{"n_layer": 8, "d_model": 512, "n_head": 6, "n_kv_head": 6, "head_dim": 64, "d_mlp": 2048, "vocab_size": 10931, "activation": "gelu", "norm": "layernorm", "norm_place": "pre", "norm_eps": 1e-06, "positions": "alibi", "qk_norm": false, "attn_scale": 0.125, "bias": "all", "tie_embeddings": true, "parallel_block": false, "init": "normal", "init_std_qkv": 0.0286, "init_std_o": 0.0356, "init_std_up": 0.041, "init_std_down": 0.041, "optimizer": "muon_hyperball", "lr": 0.00777, "lr_mult_qkv": 0.4, "beta1": 0.95, "lr_head": 0.00438, "grad_clip": 1.0, "warmup_steps": 200, "schedule": "wsd", "decay_fraction": 1.0, "decay_shape": "linear", "final_lr_fraction": 0.0, "batch_tokens": 32768, "seq_len": 1024, "doc_mask": false, "train_tokens": 313000000, "steps": 9553, "dataset": "wikipedia_en"}
Each number is 128 + 24 x the weight over its row's rms, rounded and kept within 0 to 255. Layers, rows and columns count from 0. Numbers have three digits each. The size before them is the row's rms in percent of the matrix's.

# up: layer 2 MLP up, 2048x512, rms 0.041, rows 677-729, columns 128-255
# down: layer 2 MLP down (transposed), 2048x512, rms 0.041, rows 677-728, columns 128-255
up677 089:126099154143124132115122127141115129139114168166145140164120134085090139119161106109162119150138128113095170121120105159164122177160153127134093081111132136152139116127117121148139136145087162128138117119056098067081061134149136145167105093097128130112073142070122125137105148133098105089154125161120089135122136131094114122163133159137155129114120117156089143117162151109147136146117
down677 088:183080095117101123173134122138102107110074137085097104114137152107117137187112120138115088134163175114139135165135073123117140088146139105135089151124095150125097127149129133132085105131110146126130099124187184087140139160122152139119150127148157086122134108120105110079114118131087104087082115177160092143114132129148111112113115129144161095124120132131122123133110114182172139085159
up678 095:144103164118172107132138165130130108169109155132122136069120133130145134146129142104106120102139145098138149122094111158143135123138142138129139168143138103069049115119139133164159155153120133146117131080132142133154138126152118140113134140143099133131115141143133156152126172109153107104127068107142076127135163086098088129123150092188104158151088145095075148168098142098123135113127
down678 101:121125091122108159140136052149128148119165096172107138181154144051135116161096159132134127120132140134081105149120154130144128146161127116152138129104152133159126164159129128079108112108120120089151117157122132117149101123137116123147148163135110114126135138115131159140141149136146117116089164132124109131105170180134121117053113144120112115116087107154108097129145128131061120130096
up679 099:098132082142110089095150164122144105139135148126149162133134097113134122142196105134132101159143143142101139113121120155158078140144126094133130162102104120138149136139069121096123126129160155136121152101157153139106135104072098125109140136122158109112167120122108109141141119119088182103147095095118094120165131154150103110141166166167123095119139156129079112094094092136150166132161
down679 100:109141119114152103118138138163165125117059097129119114151125119116115110087176141069135112145121161123136145123170096139157120137139148124135143109100118108148141132116160167109121112142130148136098107143127142119097176108145107162115107128136117081150116134146119098133145106085154135080139121103135142111108148091145112119133108112116118101124115076180097109125135149155125098117112
up680 091:114131137142136115151084185085121120133175120150142072095117123091136128122101147158130133131059094120155146118134107122098170135112116129114166127120160111085097167129120135145172130098098134131105121142125112173102147131119104121134129126109106138107124135125121144120146130119143105168102111121125167150105078112130137128151126137097140077149150127137183082122115183121129156156154
down680 089:171129155126118169150167147160142116097157124153115144107149129110125143138145149148120135100138136122076101173172101176155135164139158134137122140063117155113139141128138131120104108096105131138108150121149153109145126140123150117121123117116115112100138121148114074106128139160104117092159140156100105091112069117123115173122109110129118128122138119157119173091123114161103121100123
up681 104:131123079172143135143110157146102139114144139135092157144123127141148110173084126160107174133116142160131148111147143185151170161107107113141100116113141116160113123114133134133149108131123136117094166119116131138147131136112116110151144150133130143138099125111135086138144127081120122150127064090177135135133114121141097114173100133180163134134127043173132139117156076113130116069126
down681 100:097127134108154150148124197110096112137154161108128096194129099083058141130137120149129137151141184133158142144136124134140146173104137102082113116134113142097124107129131123175136157145126123144153123173131090138163094114088180156112150138157102121130160113109117096149163137137116145125128148088115088129110107143140167111109078128108112137142119084128115110117107117074138116110120
up682 097:148076123135139112115158131157152105137146158132111127126096155135077111157067141089136140159128152150120121124143110149058125137141117148139124124136144138091126137119155138150123162134167116156098143143194153106123104098143118126117106185116140138126136144119141125137128143188110111122099142149141102114129136120095121142143122139070127145142114126156128129097133119117059144152133
down682 096:103199126198106161142104146125130102140141158108131102133144144137091156174108105142104123107131145156097099111115137128087131150126123106127167092123118167103164103100111134116093154076124122093125136129098133125141136094157133131123144165143150140146107137106102118175155166129139156113116126140095098172120114125127098139150102122132085120142144154163090126149142160123120113128153
up683 105:154180105150164122153113129079114096116136157132103123127181153124149130172116150130133076123142137091106125104097122105135104139130149127141122108088144147083099093128143094099149090104119130115139158155162173134110099134110096159126119127156075158166156152099130103089151133132104106094107116156156180139212129144122117149125134124107110141151133153118121157124090116092124144142138
down683 103:113138146149167142163126147150129146079090116130121188154184127154154114127109150124155145123094121105100125165135088142143109170113146133088063100113096124103108107154115148109150148123095151135104122118121130141076160137096123139137139085142106140136140129115150144133155126127130133107117142144119083143126110142133097138133179085106117120116151127123123119114131081155143146133123
up684 100:127098154121158106101159143155104105103118125155148131137119135108135157134129109155113085163119142159121111169125124088125143134140155144110154098115165103151104151140151119161107138094123111136106135154100131141071099135121077172115137136173162138122145145096144165095101113159102112096105138145132134137126071119103178148124138133103098089130100153138088128142138119118145135142160
down684 100:121122144098146166159151146099159125096151161081119110130115115128101157152139107152150100161149128133104126134114149096123135138111105139115091126138126110095160124117115138164092139149123159143108102092125146161126091135148121171100097096149103152143138133117113166130110104096159150189144115120153159161120132114105084090128149112058126148129128164079174100105122170102130100121118
up685 100:158124120150199162148099118158091126115150102097132165105164116114136130070165145116158163134129154144174106119143129041103105124117158120109114142143113072109101128111104131117137151102115090154129130174093093128095158153130164164081104128154166150121116113175144077172153163124132104185141107102103138161126157166148146148116133132186146133122112154148155125110154104109118126124104
down685 102:144198098105110100121126137148142138122133128144119108114148108139134133105089106095116173134139131124155164151145143115126170083150110141148131137122187125161148098157117151100117107131101141100122101142108129162094097136148124134161126117141097111124123123092114115148129127105122112122143138131119154125111151100130157126109099142109123108116112118142081117156100099136100156122163
up686 105:110127111099093135093144127085132107117139118131176121143140124095150141157152127155134134099137131114156105156109109145162115093111143154118110112110106078128143145124114119116126092131113127096097153157129089120143116107134149150104112125140085123119137109153169139097105083110099150164141136130129119101130167110148147141152152100135142124102113138157150143206119143103142107123099
down686 099:155139137119114153129126089164099130138108136134123125171114127129085147165130100105092105155102149119153164128129172115125122153138055143152160126119158097102103147146126135135120158137116154118112101153115142132143138129127115121136137106147148142100178116115166124112144082122108143141127094105087156114150124126110125157156154149130117157138091109125103116125115122122149160112148
up687 100:093165125135081089090160151125139138108118148164150115158167106139146153168155120131104169120111163134116124117129148107130122176132129100148110134135126153113140116118110109162116166128087114118103146123107155115155078095153149117140112149076144150090145107102131133096112128123121139144108115125173152157069126127094118134087147089141167121158152140156145131117167116127145137133156
down687 094:113102126112112160127132108164151169144143118152121148172129120120109117101139137099056135112162132115149138129117150137119128121118093127134163158107119085115129121176136104104094125188130140117104113112159116119140099133149121141115162077141143098124110131162131163161129128160156147115151134117104116118153131128103159150151156141130112117132132113114096134094124126131076128140121
up688 093:155144166150108146135167110122131153114124147110114118171132129141126086119137148112121158121145102143099196134124172113132144160122137123192106163156173138131111112150106189147104132158104151109079114095171102152126117119142073109105117104169084151136146136134140117130141142128106151132117113126113146126121131133103123141137114128190106129140135139128120111116150102166168137134141
down688 093:104166065140114100104103119122160100119143117051144160163150148118097119123138150115138128120151152115136100145137183100122132145138144172136104106127121133096117169159090106110183139128167122154104147112130123159116121136111155143138131097136146169096121125093135153129107146162166073123137125106121120148117142112119160090133150124117140121113155111124127139139145164104139096090075
up689 116:154134142166097097130133172117102102086149175088121143079082117103156099120138163146131082105143140137147102116170098126110131113095109139135099103145141106109134095099131132118092182161115164136158119155161123123137150125156121137099149145127146148132117095106084099108101145135126104170130126137136112169096133142115149183132132107143163132119086135174133131106126079138116129107139
down689 106:144128126157141146123104134119101121116126118153138099119137123127120130157153114138100122102108126142118111105169160148097140132100105119131159120107141141110121098107126148139119108147122127104137104167141148155144175093158150087150195152149136137114129127163076137079182194140093115108147153122152143086080121106169171146098136172117148135089072142115085110122125139103095128109140
up690 100:155134118149135100107153157110104144164144138214150104096118101146093139134128155095122122138154061098133177133139150140065180164157067125158136124112104131157089152101159142124153067123138111123130166134095103160106119147107131118089090116126143120119081137094190131138135131125118094141097126127153106072092130130105137126134122121121166153117083115146142101103133141126136144105128
down690 098:141090114165124149095161147092116120138143181122147124063110087102124136140125128121126094127099097130170091157097164128093144138155131097132172133113111094123132187092124145102132135139112111135120135098106107093045111160105085118110174109122085106147117117101137126156132120097129106117136184134141137109108162149096122136113136131130111173112148095104145157114106084162122101113137
up691 097:129125149124138115098117126068040113144113117070121113159140133157160123109132106107148150135135149092137075156114143136131152116100165096130146158071138092136139142149063118122099132116134145145109132161124167161105101102161120128154110102111137130113086153130130131129099125141121156102127124156090166118074111147116119128136143152098149112158135128119107162113148127102118129145141
down691 097:145129124137159126142128153118123142131094098159117130134158104132124121134159159145119132118130127139146133100105130131177156133134107183129112115169143131087132098130166098127072078139140107124169137078104111127112108120131126128168135141164112125101140104160138137123134125088124109099102184150164076111122120084142112153141114148090099154125128140134155119112167151147138131121142
up692 101:083150102131142133119117136074122131150173156133193125115140166185087143145151171108067111125101127092141111135101134085106131165158122113119124162145120116112155110141106097104118103126118164139129134136146129133107130119120152131149103144122102153134102110136097144089135119125113128080111127123137141134130118160155156100090178111159114158112139109136148126094126127153118154104078
down692 102:146112127117132125113175140128120153139136130112076087130143095104129145135128165122129120085155136144120124136147128133061149103130141153117140126131112146140083149106145092103150150119132137139138097128129150106135143106124107156133157164145114148130136127116106124126138151132155139186154131124136106161052135089147144142125152093144111096132121112149108085124106109111130106127088
up693 116:137124113122120175112159147123101122100112130091135123159158143133163101080117112163152085128114163120100153165139127151124140125139155134113154081138145131118167163135165191131129126142142115110168114108121194155089128100111135122116091161166110139127109111133130119133102112151145086152132133081159111132128108103129135125105130161142095108158108104135091161114084102145082089156090
down693 105:118111155126122151099127106152181131107082120088110154147128147094142109104154163152180128077108137146147166118054121165140134135110136165120135142126142120129133109168124108150161076163183108135154167128129129135132118089117117109137145125130128114152086153145168126145132114165161123111122127169128096156118128145155123118145090127116147124133148115103120145154116131139130143148122
up694 101:147090149136113122123180153161111126136153139094132129104126121167120141150168105132105141150143158174107116151094140133098129127151171100083142147136140112153077117087082121126090074119169143173114116106152092093159147122124128131126113100121115141159165149144100175154148127119143135084109100104108097113123155112122121140095124167145127139094134130141148132158158147156137138134167
down694 100:138145127064141139143144159174078131121180090125139156164130136074125108124170131130133154109133101152142150099139086131059165131124151141136127140109113123102098141136141110088127179105150083110156120095087123125165113132127126145152130122141087113156118120177111136150141130100138116137039080136116129117158108100125108120108068116161136085125137122131159121150094130154146170144087
up695 099:123153133116086106156154093113153119104179123135135095117109114112130143122105147110144167134122131153120126124129145125138096124076065107081110116104151089144144143132098111138153151082139124130138174158170117136159115147151125120112123117155133172166119167141137171147123115149129130091132102135137121111096131170077157130109119102159132125129107095145165150141155100114148157084104
down695 090:093128138124136147114103108123096111114128131120173117162148125113120094126125122063109099119114146128163127127127117107103144136131114131108101142157149095134144155118142113161154111161146121115108053128068145141123155103128140105105154159098105092164169112144116139169086123116073100130172109108151119111132122137122137120130127164120115134133096134109133132149122118100118143139076
up696 098:116121098174164119103149166129139152103141132153125155115113117120106091131126135138117110135137151071102099146121107103107126135140166118082108119118124131148151170107149128158118131125146136110128151131079117164122133132123106098084141127134109123118131145148129088123159117106115156116105115110113105152136113154118087114064107157143126135097154058133146061094134132137167148155179
down696 094:144179127115105120106149147180098099104125146123135192135162131134136141114126127130117133128128122090144106142143113111145123121120136104127146133111124177127139105141166116109085150119141118130128144177136122127103123119139120160108129110095126121144126117094106089158137109137136128126125102130119119165120098178117142156104132119113123128166131095114129080139145162089133118099146
up697 091:188142140139153155108145135135098151110080097123105131137081122122112116162073121121118084133136106155116145136124114090152135160158132091169104142110158133134112102154128181157138147099124143117133146088106127124162104141102151141192117101141099127149106162141083100155126123108124143077155133115104130102137086153081140131163146084090102136129103129153128105140151106094078118153118
down697 095:111143153165148159108121146164101107145145115156133146152149133141144088111131149126106180096121067141126120106125116111142150114072122121177094152141118086124127121150162143105159141111140149087134109145164129122109127097125199113154105115136130111110134154142105108149159123124166134143126104123112123133091081131121123177097103159128146107140128120126149123126120098170132123129096
up698 101:133104114114101131185111067103146110111116128138079155165145161134149086129135118103124128156122150152163115102128134151138108119145091143149120110115116108112137149148102156093161122158185094117071141117098095142110108129108163072107111083123141177125155112129094101089117127141132135156124156116142115131116126138121138088143106135124120131118117143171105125104128118137100134133131
down698 099:138136122154117133135094180139110095128141109117144162120170120197120165132132138126090130135127151123151163126106124117126107119137127145157081181145170156154108116135149097107140125141107149117104159125128153160179057116147130099149108138135098127127137120134111164135115126127086155136142138140102129118124108111144097118143150146108158117164138126149105138104147117126119147136163
up699 111:131147101109154109090098145117139159110113123107127134138099142130158131109135130137137093129162166116144125140127126130162117173161134089158117090142124133103134174139159133086150124138171110125132146180119129173125142164163129151119087104134111124150096112169156102090127126126143132157132117081092152125170107125097162101170137139121177129172148136163106160103100136122117132163115
down699 099:147170117125093111154130160133168130147141128115150137153159123136139136148135137166138129155137079148123148130057119133094137132117099109101146159083122138155108168088132161106141128145106164191118096125117141136074127098135124153150163125181108121086128136130133159112102081120147103080131129091078103088183141145117084174166107093151105154157128158113069140109112159109103117100090
up700 105:086137125105085131148129141153062130172136136125099090160094151118060123125149100160087086147129099099105135143131144092142098155136124113109160130130144076136111095099133142132108132113144129143109147081115152119086123126129118116135126148157146114104128136111104157097130127158163118132092142154105142158145124169141141102162128151128127141139108144142128157130100101139179143126118
down700 102:133139091145140113154095095136159153111150120121144150113141096117122130118113175173111187112131116096145080110144155116136124108132142160157126131137113110143145112150099135119148111119141132107156125122120151167113151121157147094094145128130127134167114127137186149115119145117114135087137141133124110110135136100126138063171104118125149108097079115131106161137138136107163121149114
up701 097:157129118103064128133128105119118128133145071128098122132137078123133072133096159123124089153117078158119165132139159136107169142126052136150135107164130112124137143167119102161112131157099081134146120089099121129130140104134151089133114092165152139166145145114159090149094154136122150099130129128174133132141129131133129114138089154204120148154100115114187142153096125125101128142152
down701 102:106140148083134150092176128108112135098104119110111120119095144140165108105098101089114065061144189090140091190170132139113116088163115134098114143120131103114114144119095132118122101093140151130130106157145127116131120104137137124090115121133123116095111137123073129137128111109168117139089115141156086096132136132126141129163169147129192100114126133153116130147121132146134095168122
up702 094:117110128114103089123136120114120089142133137147150127132142150134113139118125138162126120133140143120133169161100121142147097158122101134119104125120106141149156132154119145112161125101140206095120118130122146143194136132154153153073102109132128162179113142074156125143110127119112148115102070145105134117124094114116148126145108150135111105117097102117110151092147134135121124118152
down702 100:101102100078156127150106127140124161152132124137120138122158135099142136138153123130154128127117139146137119159118101131160116147161100099165120141142136080144144094172142084089075105132156167148165152128103130107130115167136138097156172123207109137098106127138111098112132128128106141133111159100074107142122104151148100122124136151138141121115164136084159149101177121111085128135155
up703 128:165114155131152171103134155104170153153150116117157170117126144152147103120109144161099112165122137137171123151160122120103108122155142173137142133119105093154102096131151150177092109141166148115118145153084141131116126113094140136129157123127111119128114141091083126177107120106142106115130134156141120143115092152125149106137123133101138168105109127149136152154098147157133119105106
down703 117:128150147147161135113139162107156129118101118108154118110118129139105111105090145116110131118125134113079137083132101117145151095177176175155161116153121113109076100131112143191113115127124143178098113097106183147129132113105136137077137135133084120101136161142113102123081092136122122141143132127107117137091128130142129128095130163103126174131125152146144162178137124150128135163099
up704 092:096133133101128165146165083079122148144124079110130147145110107103085159138139151136121118100136091123104145122151094132117144155159126136163125125098137096149153120118122097102148119107126152173100152116104130119167137129146091135141138121097092142104126124128109098086129147125130055117129153104114111146152117107133115154189133075137137128106171156152131137105127119134113120168141
down704 087:087137105151157128120095132116138081143104146139158138158159131160149097094142120144103121170145177147103123151120157107133064122115099129115120125137119132128135099088130155161134176132092167104140094133141131139114123146104166151125127135118137153158164123104175131161128150099121167134100071140148153087104142149106112128102166148143111150151142095122122113119131121152150112120133
up705 097:077148110090106173151135173146115101165105147124136139136130108139121149098119118133159130175134186109122126123117137139145185130097087168107142130112080111162151120115110090120114121143147114155151145154180119137122099136089156150086147155145157136125108129088182144113115093116130143097166125112096113139142169105124122135133160140126086134112109106110093129137097126088086129118170
down705 100:105143166127149131161119103121141156137108104120129157141109103140113081146162116133111128125137116096112120095104119125105144110158145120087090121151133123086117083150124101115154149126117132130137132139152161127126131160126121125150116135162167109128140139144119118170133126130141140123121127139179147133144093071114123152178125109139148115148129119121130121106121124148144131100132
up706 099:166111155181152132127156135165116084128152154106150129149134122108110111098109118125122134128157115141119111126123124118117132125130180121141128106088146114144121175125131127149158104097092137152122116115114138134137103103120137116128154154120126100108135120126141135147124137120177090087126140090133143120142115130135139147145113149123129112166136131145127149120143132148137135126133
down706 099:170079124103112144118119134156138128133150123078128137123164082171104108120124147110087132121141087131141129145126104097130096172194126121152129108163087119078126122130140143126147176109133142117155134114081121101111138121160106127183099076144142157075138120131122120111169161121159108122135149141108151149122104161131091108133142129150139118089123131147106173127138104091116128147114
up707 089:126083162168181144131123139137137136130111079152100163113076131096121114100135112081110104161118127149136116160154134102127094144142136133114143114157146133167138151083155082096150126099135131118067078133130182202096117114121152122128099137111132143170121130119078109126132132138099130171124106110123134138143140120113142113144112110131131132149133157131110120129109137147063137126130
down707 093:128144130137150117086158099109143115154113176121098128132166166102173104102131102072158110110134122166147185111107111154115155159118092129168153098102082122111093162112137094095097131116118141121128160157148120105106114148159105110116097151116115131113129143145125135124124113122124141113109103163091135092088153198129146131129154159103137112159116091100133133086157110133167116084089
up708 115:129136122112165138101116142117120076128154122127132159067097143142124108116111128149163157124133161103123137146123159139147124091138083083132128096123136157109077102134115128152154157116112166091175130104138150116117129134112150118137122131100143155138099144123134138128136076108152127119139117076123097123163110147144079106142127095142105080162166176129084147137124184107107140132126
down708 114:127153169129128104126074117156112139176172146105153092113100151124126144133118144138142157123155144101141149119140112128147128129087102071144138120112129120145121083109107120124137137129147112095108169080193067158121124118129152136124104126104140104184093110158101151157119119106167179161103167103173105073153108135165149117114152173136108118163149125150169144118112114143133170155128
up709 108:165152070167104131087159133127107160084119102128172160126096122135166146078108114133126171152117181127137057167138124142106125116139127134121134139134132131101129102166139109163110108105150200142131138114143079134114129074147146144144107107139138138136121105102117161091174145159116122121186080110120108088115129133159121126131140134102117139118107147160134130128107130128073124151150
down709 106:154158104169118112129135132165123131107134154093121163076159088132103122138117143135126128137146139134156175120088096136108172117147104124153161115146187119116144163116132143174122162130117166176126129162100124162118132106118133128140115106135135139130140095079127101140139171131128113113172091131151093153120106143160139174125109099174129093132114098127129126144138131124125147142143
up710 086:160128124142112150119117108141114083129115129090156090104128133137122143152145168189141108139113147100100134145134152076123131073155106132155146121164129133142113131151101113179111142154128090120132125131110140113096117136108139129166156123125126131144134136117146103164105091135167140143111135131143148101165103111127145076201114123057113115121110159169154108118172131109140191150138
down710 096:110125165138137126155179155108097166107121117118162112106091162166131155157133135129172151133122114159107145161143129159094108130091158132172099124153154146148129120140146157123078117159119159105164175072124154097096174115135112130120107143149113158148173126156066131132168140123110131130153120155157144138083137144091093159162089118107182150133147101143106115107166124146172110135129
up711 099:125149152154125101120120119175105087151134154130115111163140107098148107115098146149132165144134112113129150146108144102078081137073105162109136088123109124106159099112116099128082093139134116137102088130126063183210129120152118134091112111163133171103099145149146126133121097134136127141094120106135076148129135113105108111131140135156119104094123121148078105152134172086131150091130
down711 104:163150144110114168131135119132122114089117109102133149133140160111126130174121145139161170159081111154118117115109152126179146152111102157140116127133116130085105110158140096105102121120161169140140118139134111112148120107122120099119128071147138111097162150155123148151056118113155122126130140120175097126093143112124114162151095178163109095137140129124144069106159131144153089153152
up712 108:119112113151119153146127135137137132137149148115126148140140091101145142152094162128128116136148116131113137088147117106154091152164158135126138065117082123107143128159158156082097146141125125145135126170129118088115127142128119143151132130151098119139125155123116128152143093118137109118137120148110142149129137122103155091173154137141125145090114176142080122119136142157111132137122
down712 103:099149107139119113145106146165156139123140157123095169101144130106119127148101121165125094115168144141151104121128172150134117105134148108095128120155126060154092130166123166111128111100046107128086117140101104109146079067170128133146141100137142116108134100099140121116149153105106116128123186167125128147115126131096160136157092143120103127114133090116174069146125109156126154120124
up713 100:109117125147149137166108132120118077114186164149097107105139174126123154136095163123120093141118095124121093134132150131129150114163125181139137086109152146077130125138154118110154125132140132143099144117130132102127109158104108064138097123142154110130118136122145147122138126110146114161111150132147139115132150113181128138148151133155133152147135126122159128155144124091124152149166
down713 110:095118145119093150145109149154089082140139121131164119115154153106109131119089156157152112138138077099140149139149106137111139079166144121112130082146189128135060117139151136156120111114139128132114128155149144107153133130142118124132153122097173136096140151168098115133073089118110130155126117185122103124183094095100120084111167123133143169152125140116159160149141090154099127112163
up714 109:142126142145126086117142144166106159132156102140147079137078121059132093154148119128103121104092128143143153122140156135078102115124111136132123145154143143162138109140136151095135115103149124165135130098158143133102179153144130142148123174129104158126152127135125139107147113119124156123118110127120123099119108124105131118093129135094127130147105113139101135123124134118108100157145
down714 104:124102137161155149113143154111154120105111143171113109113104155139091134163141122154124142125078144150109127103162139145128099130111194113159134182130111128138147088160165119099124150091110084163130151097151150137093124114126151166101136147072106133135140117130073132167182107105125095081118118143170162094098121100149148108092132154134147180149092173102112131110149127138149088167127
up715 113:095120105147113123113101112119124100133128157161117131138117078135132142126101130118107121125179115167098123159154143102107083102092138139146088169133111098142090153126162100128120160107094111087123077124151165148127102115152116103090106114122138165134118088152144142095140134150146115146121148161143142096142133136130152142187101125143093133111110144157146128079152141133132156114122
down715 106:126137119133143101139163163128065109116118149128085118114146076139107128153164104133127161118113129178116071090124107129074109156122101123118139140105154121145118153135106106101141143085111144118103095111134158104151106139130088104141143100152123109172141127163111123122185128140109149158149107112133097105130092138119153160106087120164168137168126098104136097115127097151170130153133
up716 101:122114154084136164112168131133119125113122136126085106160097094132106132128112152176129133136111146133118103130159146111141117139147143083141123153145079122128110138111138136097147165142112104163158149131118119143131141104094115126107193156091118108077130149122094128080094126100146135135111144141124106108102153122127121089143119127140151097135100135092122141113116134104130125097136
down716 101:128148105140072127146101106080093055175120143124128095102128144141145087096122077155137159163158083117113152127102157147124127129147133148124124113147118108147126092117143136094171170130119102139108137112195124113125129131154144134124132127176165103136112050130138103159173123109144085119138154126150158130161111141110095148118109104137129090120140146119120138130123133101133101116123
up717 104:137119170170176146152111109130124157153102096158140126118099195137127108176090138127117102102124113094128123155101099176124116108116135141117119084149088129099143135079118147106135125116119139123123118123130125129108119116117085140146078163129122136109091171120156131126087132107166134153120146122157085093112123143120145123135140164125154168111126102100123139160156081149160142105115
down717 099:158104108128148154189138074118073156106095129114130091089111131171148118183096086141142100097099116136116095099134128147120164132171131148124087098121130126096143115113100128160127117149118116105143103141154116150106130152152144124092154148151113121145094136167118146136108104092130124143094114132091138124119111120161087132131117180148146153090123112158118113144158123123164106131117
up718 101:165142100129142121097125123148097146130132187065119117110121150136150153128095131142119135087182136126085105156129105131135111116099148105167134155168107120134159150109079121113129114115125140094124145097167119108132158135153139133113130090118131140098092139124148102140134108089098117152133147134099171096142120127141086067128139151091128147117113116113152173127162151098098086140104
down718 105:116099118129141135125105092129123065139105103107149092150107151105118088123111121156135127145134116108122098167156153174160087141094117158177137152142105089141113082114093132115122082154106122100138161141160145081084133136139128151125096113122145134107100118098111102134125134146083175114116183094161140117110101111132110128135126168162132116122125114139141107136173152127091125108133
up719 094:102144139104177131189158140162124147173147154189116109108105146103127140145139181116107127075110126126169166126180127121111129127183153109102097132152116130112172180144153137155121110126135160118109137146122123120136152128104102151157130127154160173081162136118148110137146150082114111137163139125090106135153114134145140151100152110122082097077148100088120117106145139112087131139101
down719 094:123129095145114107120113102115097136108136140111143134140134158148141078129132155120155118122155120113115163115122109129141112153164117120132100097070101147136169098134127112111118079167124087129130145129146159127067093100133132101123164104085125123091162152103128121151120098130133110109140160161141138111165178154112130148121135125118121107128098130135121169114094140105125166117170
up720 103:161150110127113103110134102171104149135150129105158149154140120115159115134144115125127114121128163174112137170116162140171116106154125152118103115147077122150130079130081144157138137141118134127077151109075132121198163136123122129083147114117094141150164099068144153145134122122113100111122052124089157160121130134126114151125162133108106135110159133116078087133149178135091097112122
down720 106:153154138089114132103112150110148160132090097114140123145155094118147180103160116152130118156142089135143134102087136098148086099127106153089099139121118165143128103099124100096113144115094127130157145119163138104161153167105166107109135106084052142155150128149098125122141169098161116146128130109147131124144142139125101135121122140098149147174128129133120131081108117142156154149116
up721 102:125099157141165138122123148154132161138128114112138134103120125143143128103179172124133113170123138153084151107076103162115090113143131167146128128134105129153106206110123146156137119082098161128118099151166131137132141147170151138055152122139139155119105141157109183116090108139122114135139124134108123150160095127131140173151133136112078144143123080103120104104128132118156123112087
down721 105:146099096131131110100152159088136162123126142143125102128150115151110116127141103141101147100111128125134116154099105133127146117099125124151130073143159147100122169156156142174128112124149122146104093125108155091142152171117160116125109127110096128108148184101169133131136114121126141116147121122112128142113120118130158159129108110147141134109113137124079149146147141128135135147128
up722 094:109160110120146081156128157137143160134162133126163153132090167144126135113153152099115129108147111092120144123124125151081135089146139141124148132169101125138137190151114148123127145085090062131092134168110122123107128084116143142096151105179106142118094105162152123159138123137136158181098134109088138140102126125104093099128117107100130156135133145114153138145157128113116107136124
down722 097:117117158095107143172111166130126106120122135147132112127135170142151160132104130127155159109145157085137120109127166112135093170155140128096166163139115126112141130134106124125121099172164142151104117195108152160095145121138150120137122131104107099129153128146206151141143134131127131143121151136166141127103104124151151152114126141123132101099126101099099116109147099115124102149129
up723 097:104112157084139122145148135147135061146150123113138109153156137108137102149126128141155098145173140105154166093100119121150123135112152106122106106108161097151110172125132154095144133114124131103126143118140139096156109143164121154131117130136072136133120157116101120146162096122083147155147125092101138150134064092120159129107136122086111123102153138132133148108155142121165120140134
down723 098:103109140154135101113107115143121120150102145094140104149156100082175130173120114117095102135133103164118116143141100115098113142162114096143165104122129119167134110120164118129140118106107081176172096131184134119113137130154108134127139133145157132120111169155142133067111105144134138128129155183112140111110182123152100108106097102105110140105132135091080118119127146165148141126146
up724 105:138125128097127107124176148105107119165111113127185123132144126137158110107143154160123127119082139143098152139149120149166148151127137135131184190153118108150163122122078142107132120110130135141165190115119117161133130125138141102116122154140161124109132115156136126126113149150079081099143102154146163135137142156145157096141152145135119172166169132162134139108098120115131132121125
down724 098:128100111118120167112113146133119167130089153132125140115160145115132194164090143102107102121100137105152154142184154092146140096181170134140112195128171101103164074114129128170122120159146142171103138132116134119111165085121163123130164111140150096140159138159115113118137103120112104122147156150123112124155136130179148075091131103100097121087139134150096137182151099127143127147119
up725 088:106118097147130109113160160101115120166073109134099127148128107127124146188163150128120121122165135112137124085130118160137126114127121156084142119154130144110155122123100103103131145094145153171110115107063100123133131097128106102127148132085124096116146141160134096128163158153081118072173196104135187122127122159118094138135149114110101155113143107130120151143143109146170118093129
down725 088:086110143102141126099135126127115113132146142155142152102086153191129110139133167141152135092143114151142135132132152138110104112128096120155124083089145124166120166104113108140125138159143126059148138118076113117102103128111143141149133144119147106140163131103177065098131143125123115144127107128121135111123099148103108070165099145124143155148100125138142103121114127110157108122126
up726 106:122148085095124147124159153138119118118122155104121099157045111127114132108141157142143134180114122127176107120135144154153094140083119139095073131126123123107136122153122140179151117133168095117126121143106135124115141144103126151126112126100140146128119129110161100134145146161139154154145138102133118098134139121139190102163150112100134154120143144098120115104167145145176121142132
down726 102:113119161124158125127128094113129144119128101133111160100151095113130149125174145148126107132105121082128147062152133115153127112145164117129149109146164136112153153124138142107126132113126115140165110113169090112112130119118155136127121129137071126121117075101206187163154098119174118118125116125140133104115118145100147132113092121171138106126102116102137115125118107148087131122134
up727 092:116139149095143167136177121153169101134145123067151143140116128079126147125110102121098152135160108109160076130159115138150155091149100084118092130089086131056077137117146126123170113167097132124155126104095150115098125113108122141120087144107173132166080132145090087126145134153144111151118151152117132142147117146122127117113125135171165090143115140167136144148092122125086108131126
down727 098:150154129147079169176115131118153108104120160146128137165141116083163092076103115124141152139137140123116109140134144137136156139110113147128110107091156164073135163133132178100136137133146133138115137150145108146126108109120139148134091106158118119153099125137100112109134138093162105140138121119109156109109107136138130121143097152176159109137119147135130173113123111089153105132118
up728 099:107160147116145121186131131124101169145143174143141137137104120125148153079174103121118131100144130150112159127080132133130125132189097092134097137121130105106090101157175109149129096135112145149101105120109109171102164147125133093141151142105093148162126156159131110135136106117157150120092096109143141136107127114083124166163148166130115135157137141168094141164118128134142102144074
down728 100:148156082112172170132141117131092101136130123161147129106124105140149110135145095113096137133107167124149119154116162160075140125144165170155137146110144119115143111129118091109051122111114161155111096123153094171143148128124128134140137088101129158175131105125085118113131075141118141131144126080104143132153099146131139125105146158154111111142117123126138121119121127159097134166097
up729 088:150138084101156087143117116110151120118122117154135132089131128127104089120145145104140092153171118133122137176095124163134139120168082166141149124117123062108123117075127113155120144136176104130146132121139122147092114126127134120133135149135124137120106185118148143094157128140109118123085098153137134103150124125136156124157120120178164114113154093116134128114128158111162099152138